Each number is 500 + 25 x the weight over its row's rms, rounded and kept within 0 to 999. Layers, rows and columns count from 0. Numbers have three digits each. The size before them is the row's rms in percent of the matrix's.

# gate: layer 5 MLP gate, 2048x768, rms 0.0819, rows 1736-1757, columns 0-95
# up: layer 5 MLP up, 2048x768, rms 0.0863, rows 1736-1756, columns 0-95
# down: layer 5 MLP down (transposed), 2048x768, rms 0.0844, rows 1736-1756, columns 0-95
gate1736 096:481501500524489458468457514482488516475472504477513505531503495541481498511500527494484539513474509483533504523525535496497495512493505485505497479509499506525520450509497479500540518501499512492512519497498547558529496515456471477507491512523522498534499455491474512478469530481496436448
up1736 093:472523497465492564487512491446439506481495499489532542440539515500498500524509500457482485535519509521531523483487530494478466493495495522511472532514452462495507521505501492509488471508490478541469483461518460464547502490476493518458510549513484472470491509548510509533452496532495525551
down1736 102:526537494516533516516511492533484465476478506470498508476488511492496471490511506520537494495539502508511450520478491501520500480496490491445514491494532493518542492491506500494467518479481475501473481482544492444493534484506478534457519537524514521491509514502503524465526482463461530498
gate1737 105:507536508485542476510491537481510464526517467500509487507542515540490544487483516495486543496450495527516493514506492475501497514467502468445519489493532550489450473510491539506482514510519545475528506525498490460506508470474509481528471521465488527453475480504508466482464507541508435457
up1737 105:525493452483498507504504482458533492488515469487478504523506459489510510489517502483550478480470474509438448493489459482515488547531494503484464510492525491491500517466488524510529517496499514441512515525479523475505478520498489522513489454489539534509489524480500508448523498544503516553
down1737 104:508503511465543512485483538501473476501497494470517506514507450508513477464509482493506501459512480464450516500516483507491496552529518517550463525508491525450499518471501478468469486515535506438487482519438485551602504529439496515545510524517486495447464451486531507466500527484456552506
gate1738 095:491533501474471500514508533505488514552507488467493491450507533479527503483547545474468542473503532539498475514536546495505532502497526442514487526543542491519488477512481456536474515493502497484500491509551526502510481487469439523535546487449492517496495558487484464520451506474504499491
up1738 099:514490483492490500516508489470483499505518491490513509504527493493484455485531499503484507515502519501471485493493535540505485520515487447493470543493493486544444471519526483490478514503495497532515511572473540522492496528457524527485554513491476475473502488473485492505512488495526501492
down1738 101:489545479533535479504514489484441496494472464493540477500510487484510481490435509495496505471506518527505476471467496501510491512514465501460485486535529503532513488517492510472539490502522507489490467503425495534495461548502500503501448482516497496503548473483540491494499492500488493513
gate1739 085:495500491474496497505467510490506473463505516556486502554519477536474505524480468504520537513506475499465516510525486525492470478466480529510516526532516511542498472499528492491518538529501482489491456461537508467506532496474500510473503490465532504499515505547497513503532560477498512489
up1739 086:456501499529460483552478497533484509460545515520499504521503509554515507471489496521490535514458502478545510480493481475476482477526520541496500481511497509464492474493507488514469525470476514462484499486493561470556506513500458526458487506502510510509570483516529519524439486464529497512
down1739 110:508498540553496511523447470483489517494494500541484499474537491521536533486539475488537540483538537492466522506534545527499474529505525517491504499491536525524463482506476518486542487496467495477492505494503508509502523513483551506517458446472540501529537469498500495478516492501494496464
gate1740 094:492487498485493544505478480499534513525543496467487479468562512530515483546523532516543480499496522499500495502508501515525532481499439519475472527506532445535497513468503508480510514467516499529465508529512521532491494515499466483522466469521523548474524421522549561517513509466518477487
up1740 094:510492471540499518528493506477491515517520476464500516497470523489506537471500469484484457505493461492451452506488527484492485495497473517481525497472521525496528515470487441471540477456499466508561459506480527456499501533542520490509504547465524471487493526494473500492504496489502526487
down1740 095:462496492475472489514504509491488467441473528527508516511460493511492524462445490467515454521509500437469497510493427475452507511487492578466515542523505471465472457486488509485531454498494491488497480488484552470496493469466524497509498521486496499528523520502481542526514497476530535525
gate1741 108:482508485511530515469529475495532539436500491492496478446525485497507475517476520462507496497510497538483543530478572518406491503508500490497533503514477493502506462515504524531446517500547539501553538539468440481501493530493450518483491512495507463492510493520517549502519522508456520504
up1741 111:498492493524513477512504500504492509474470479514502532485508476486504511466495494504490510494535534535512482494464522494436462481502488563447538490508466495497439461542509479486568490500520520516533519511465501504519529547469430505491513539520485499470502499498507506501537506507505506496
down1741 106:483501482489473470538472492492458503526479491516541474496515518511477509513486476509513508491489524472479486499498530498486477501471499525512541522439488525500474492521514510496466467499503460434526512464497501518551451459480470508542535521489490488503484504464490485448495518474454482534
gate1742 098:498512505487496493490540489490535469514494489554529487534551463510483477515523446536486503466500488504484540458506502523459528486528495487488507511546504456539485498480493515494515539523464464453461521520484515518520494499470513493496480524548555519457528465532499555508510515516515578448
up1742 099:531509519518500506475470529501498483517522518502495469487555527510506498534521546505493487478518475493499486508481504529440514492521505479493528458480522523481519471492523507475507501516490534524536496468502518508471514512473533459516493518481495482502499543465512472495494509477512466506
down1742 105:516492509524496476514509493501487504502457508489502485465502452477535515473498521509517491471471534500480506457518516489524485469495478507492491474510542504487483506484454468517524504480431540482533495488521541488495489535488510512500489531484510518484537508479517481475486521488475513505
gate1743 099:514520514477491485472488457474520493509507471514524479471501473518544537523472542467495504471504493519492478489511496478564501500469489499505509539487516546493524494478479489508487498459495509481525479487510543544540501499509526537521516469447503453485501548480492527505523501512514515493
up1743 100:495509527511510467520499533523553454528525515510541516544491461478532487477493489496507493517519544471531510497494523493469519510497512493500531466479472484538532479519520525512512498503475476503511532503523520494484505460486519503472456512471455503493518486522503502488475521489496515465
down1743 102:489499531498519491484539506490543516495482493495465510515534513473475530505419491521467481506447488508459510488510548477476526563496479513512488524524521454509517508511489505491483504487472487539467534486516482558485505510565476503489499486504507570551490449509510521469486508510531483516
gate1744 099:514486476537486517527489496532492542504481509494499535513465560503461526486441510507504521490540498495496489489490472512496557470519514443485525531468513510483507516491530484491479527534495509482497514478453524450489518526516562479528502548530470432538507506490473518519514497503506513457
up1744 103:499513447488483515518534546522495482487531480511488529509456473503560505534536477498502517506499484478522495501521540525543471534473487548498508538467529479553521488483497506485516507459473449456520495528504494498525569446491433515511481517523450541484478506557512429437487521498499490497
down1744 094:531488453497501493501476519501543517453478532467443447522512503529510488494493496486494444511533482486514535490463505507532469487512492492521524523514465488516533488473487514492495491515485495513496441519493480481490468463448501508462483491459536513473480480489476466516501526508540452521
gate1745 100:540461507490529518496464484479510469473486495484492493500499472512462537544513534433543491496524504453496488520490461482499525520503489445540490521553516504516494501447448488518514516502495524500506519540478485505520505506494478522453471512447487532520477482490553478485501483488515497475
up1745 101:517569566510477495501490498508495503517493544483489485462559525533492547451464513513478486528513491512518523493511497461519514493522452539478502460522481537510505490503486482517503496514540480491519501512510476452477519472463457499503515503467527492496530501496491499495501533478495490546
down1745 101:528500477536526499505503518506510512520512507530529544492499493486485473494488491486449501502560452509533481464480485506481552492486495532497527529468477496499482493522441510512490513511551532446485524538491500493502505470527504505468473494521496498488506500488476515519520519504482510497
gate1746 098:508481510443476486506503473456487515526520515472489438447505519513516496505530501490532504485502507511502475506520490464511501549509533502495437560522500484534500508498435517478475473531509483485544459525500547528448507513499496501436490465486529486507482472530536507494525544546490461483
up1746 102:527467496487522447449461483451492506541445515473546535511507506503504520491505518508522526543510513477504502478433539530459510497477475502512528464511471501531461489503535498486524473500489488484498516449518523524528576458487518460479520499510507503512473493517570492478516488502500500516
down1746 098:488488463481487501500490495501544473501485484534512530522499519481530550509452541495508495458488482466482470520478541545490476524487471487513482495489444480489469486494500486474466530513476523481480533489493511492488527475513509491509568493509533496509498487503456476460467524492496480511
gate1747 096:492476494484523485499552495494474490491495534481504504485472518508498503503491526494449569487495463512507490506506463512478523482497513475511459520531490455494462519487450519526519569501508493545497458489499519495508507502542529521532541465484494519500463457498511521464514470508449535500
up1747 093:524488505484507488490489531495482489479500501478546537511465500505482495523532482513488492516520448524497525479456496528497558520537508499541534463454519494456507479513504438447471551501511508496522489485523440517455513523490506516494477530505485560488507523466510485497473495513490473500
down1747 094:510517476514508459503486476533502479499483491489516490496513509468483509453518498520499461523499503519488493495528532545508501504496491527496484528509492482505503517556564513463478523494465457511506497470533509528498526509478508490529501514476520525467524491483490522474480535466527507481
gate1748 100:516529502502518472502523527511561487497492484501516500482485473538497482481514499519478523501439545495523504466487514470500512489498511479544489513499456501508481517516478524523522521502501541494465509489453495494505522498553547507484491498483515513518518502495484517488454503444539527488
up1748 095:513489494516484521494532497517496491500517493508464503482499487537502451505539521545475507518485536525565461490518502491450503508498457467545525524500489531529498478519491529521539548503469507487487465526502491512550494491529542513488456483485454507510490496519469467517459507522543468520
down1748 106:468491491460486503470496494473515514536463493496498461494509484495483509493485467497506555523512498523542540435519484465468553516494510455526537534487514511453536489507486529473496492497484473525504495513500499536510504503510518530468534511541525524493504555548490549492531533513551517543
gate1749 092:461515493483526477479509475530493506525501533496469511546458519514502510498478457454494475506546493516483482485478497462485484506568474492471508486496479495515462496494476512429458497477516532526511497504456516470518492454544482496529524504494471481490507523524486553496538457523510548531
up1749 087:504495478533555501513505492479510506542467531453523546502473492497490523485505478538486503499533494482553527546519481515512449468533525523489505472490476561525485490501467546480475493546495442501518457513493546522461505531537518510508483496495488485472470508522460473489490525595544480490
down1749 092:458473515496474511492491512477507563443513496541547458530593478475537460527520503522527469546535482523541437523507476525542493531524490507545492508513490526515503481471470524441498481520474519470509512511514462502486538509513531494510508514510509488516491480502505447500518547463489532500
gate1750 102:472511515499477452508537495522509489522483527474538490558556503505465538515494491471439474533489518492506453504500509496501512488512490536495553517510495521495497446485457521487500502493456512533544475549513477543531480464506499483498499505504500452488439479457455521490510481521482535488
up1750 097:551501479533512508499539555520502527491522455516497534504487506498495507462486498506541502519474438484478494530465498530492501510487463495511466480491500497525557480506499451496493543491474527537533503521555502450507519505540523477505504485523511524470535499513483478517494472472493526498
down1750 104:465507466485445500536492445484507518512512511539455498482512503500503503457535469514521517502503530506515497520491526481508490467507484524499490537516460488492494477470509538488488470482479500479550462504533512452492482506500543447492476461497475527523492515470492515512500515463472503545
gate1751 099:495504492461469544511501518496513518487504469527560533477454537508512480489477501469526500474454474449530516563512481444487463481540507496478495522478479471499506463445445478486529516549506461540506521484566471482525490519482496554518506544507462527458474507477521447479509495508523473479
up1751 102:525504522456491487470511532505493549450478507517541506485516502465504477426451487478456475483485466467514488507546496518548515490506515448550522541517544486487463472487530486507537538503482496501522476494560481489486523463477498500502535434506496480491504514498507474508470507518525466464
down1751 099:513512498503516462494561532480522516467489469474494531526512485524520525498515523482509507430455503510485526493475470522500529523472521502508518538488508458498548508461504470526508498519503470456534501498532513507465480501483489440494498459512508534527503479494538491474517518493490549518
gate1752 104:483495478532518517479496456515527519537531493529521512500479477509502513473493535530511528493463561475511465520500478501493518533507504464495494464522457527478549522510521558484443483540459501468484506546496544500502500501461536509508490496457492511515536491535530472484508474482546520495
up1752 096:480508478533555492508469468535528496467461494526520478475481501530471507507450488543520463455476501503453479486496467505510494535477455475502471510477580458475494547498526516522513521544474496496501522496518550475486519520490494516534489514504482458533501510549523488471487469533467520513
down1752 105:528524503492503500470504559492501513527492486496522503489502526498467556486518500551503529468539498497482493508538455519504490521491483456525476520524529501528530506507499545465510509558463478473518531495498537523456516506516432484500497493499513489511547481512507504484502518470505470501
gate1753 097:462498493533493465516500493487504518539506473480463513513511466515530502536523506488554496506464485466549461476480499515498469477501507508488488497477498493504479557478487544501514524491475499537486504502458524516500502527457453491479517507513477527538505509499481490476492449478528478517
up1753 094:485522542487486476532516474491538494487477524508487516491509492476457495514510546482525519527510445465462531512509499527517507547518475542503473541464509504514505543516485494444523490516483489497502521547503527535483483531570501483490506498514519519504498502503501516506490471522492499510
down1753 102:475476460478469472471487493522551520503508529514482504481490520498454498533442519525499479503489511482535507488539496501487447498472517492497519503475489499471452471524506517518458455518476440438474552531505514558499525525520475543524507501509507515499509471525498491493497489496492490505
gate1754 102:478474480500517516527492459493451488518549506499525496482492502514536511478488447529515458471479461483486499522490494470528491479523512444514499515501478512559523506519510521491509502520478488498519469510483496482551485493475496496488550517543506529496503528471502501475521547497465500473
up1754 101:568483494516472485483511513505469493500487474501520498525481503485488477538473489542482463471507473536532505511550485494444488466433504502523482497516487515450485488511515507535502508490548479458484537483510495496525469477504503518458495529494507449479483506493490478487437493474514480498
down1754 101:527504541475477507507488522429467516478516507514529497514484511490502491514517466521485577501498516495480457518508497488510487479464518504527449494498491521487502471534492510471513500525503499467460471477521481509487525467508497497560465482514534518490465490532545527513495485491487487464
gate1755 099:528536470492549433509485498571499493523532452494498558513471518493490487500507497507479505473480436497459479452550551533498488533484484488518534493502467491498460462492456461456511509524501503501483482503491493485477559472497481499520473513532500473496507507501499535496492517527487496491
up1755 095:474495521518479513516471534505477451522496502515520558524461502466512504505566510501517522448497479534494520472552510524474521524509515462474500512499486530515472547475526457452470527480478456491508538474484496527574516490518533494539504516511483471506500502516523498488509491551489504505
down1755 100:515509525503471543492514503524513469536494493511485521512507528495538498472524529503516524505564451517460509452526485467539468508508540515518523530486519495493494536526508479482512490477521457465519539489485483508502488531505508482527490476536462460487485533497516488504481577483459493512
gate1756 103:526494520470537516509501526521464467501482517498460514519490528522535521504513464500449486454503496461486521545514517517533528477530505492485495539580477491476475492509544501498497494483460485495512521490460490498490509507509453483475428495487498487520488465530483535506484526493478514499
up1756 108:522453524508500545497524490480513522521503511508537485502517510528463498505514496497543500538488490451519494503476502494501538528524505482447531493482534489520515465493491534534517465508488512477514517476518460490471511519472548478441526494495494445553532531500495510494504478519536498521
down1756 105:466543492491527525509473490479492481478498514480528557474496496508501471534514505497524560469518482529511511481521500464509512528523484491516520445472532503549513491490472495506504521495523467509513448524508492457522520533498497469494511536531472507488448504452515500477519474511498489467
gate1757 101:517513497499531506512502496472522455510517486492505500516478563517481504489522468504493526558455487491510518535513500478500491533480453505489471538540489527478482522494511530493525543461483498515455467493519483494449533502458505532530476516571493553518500481501501496496485495527511471502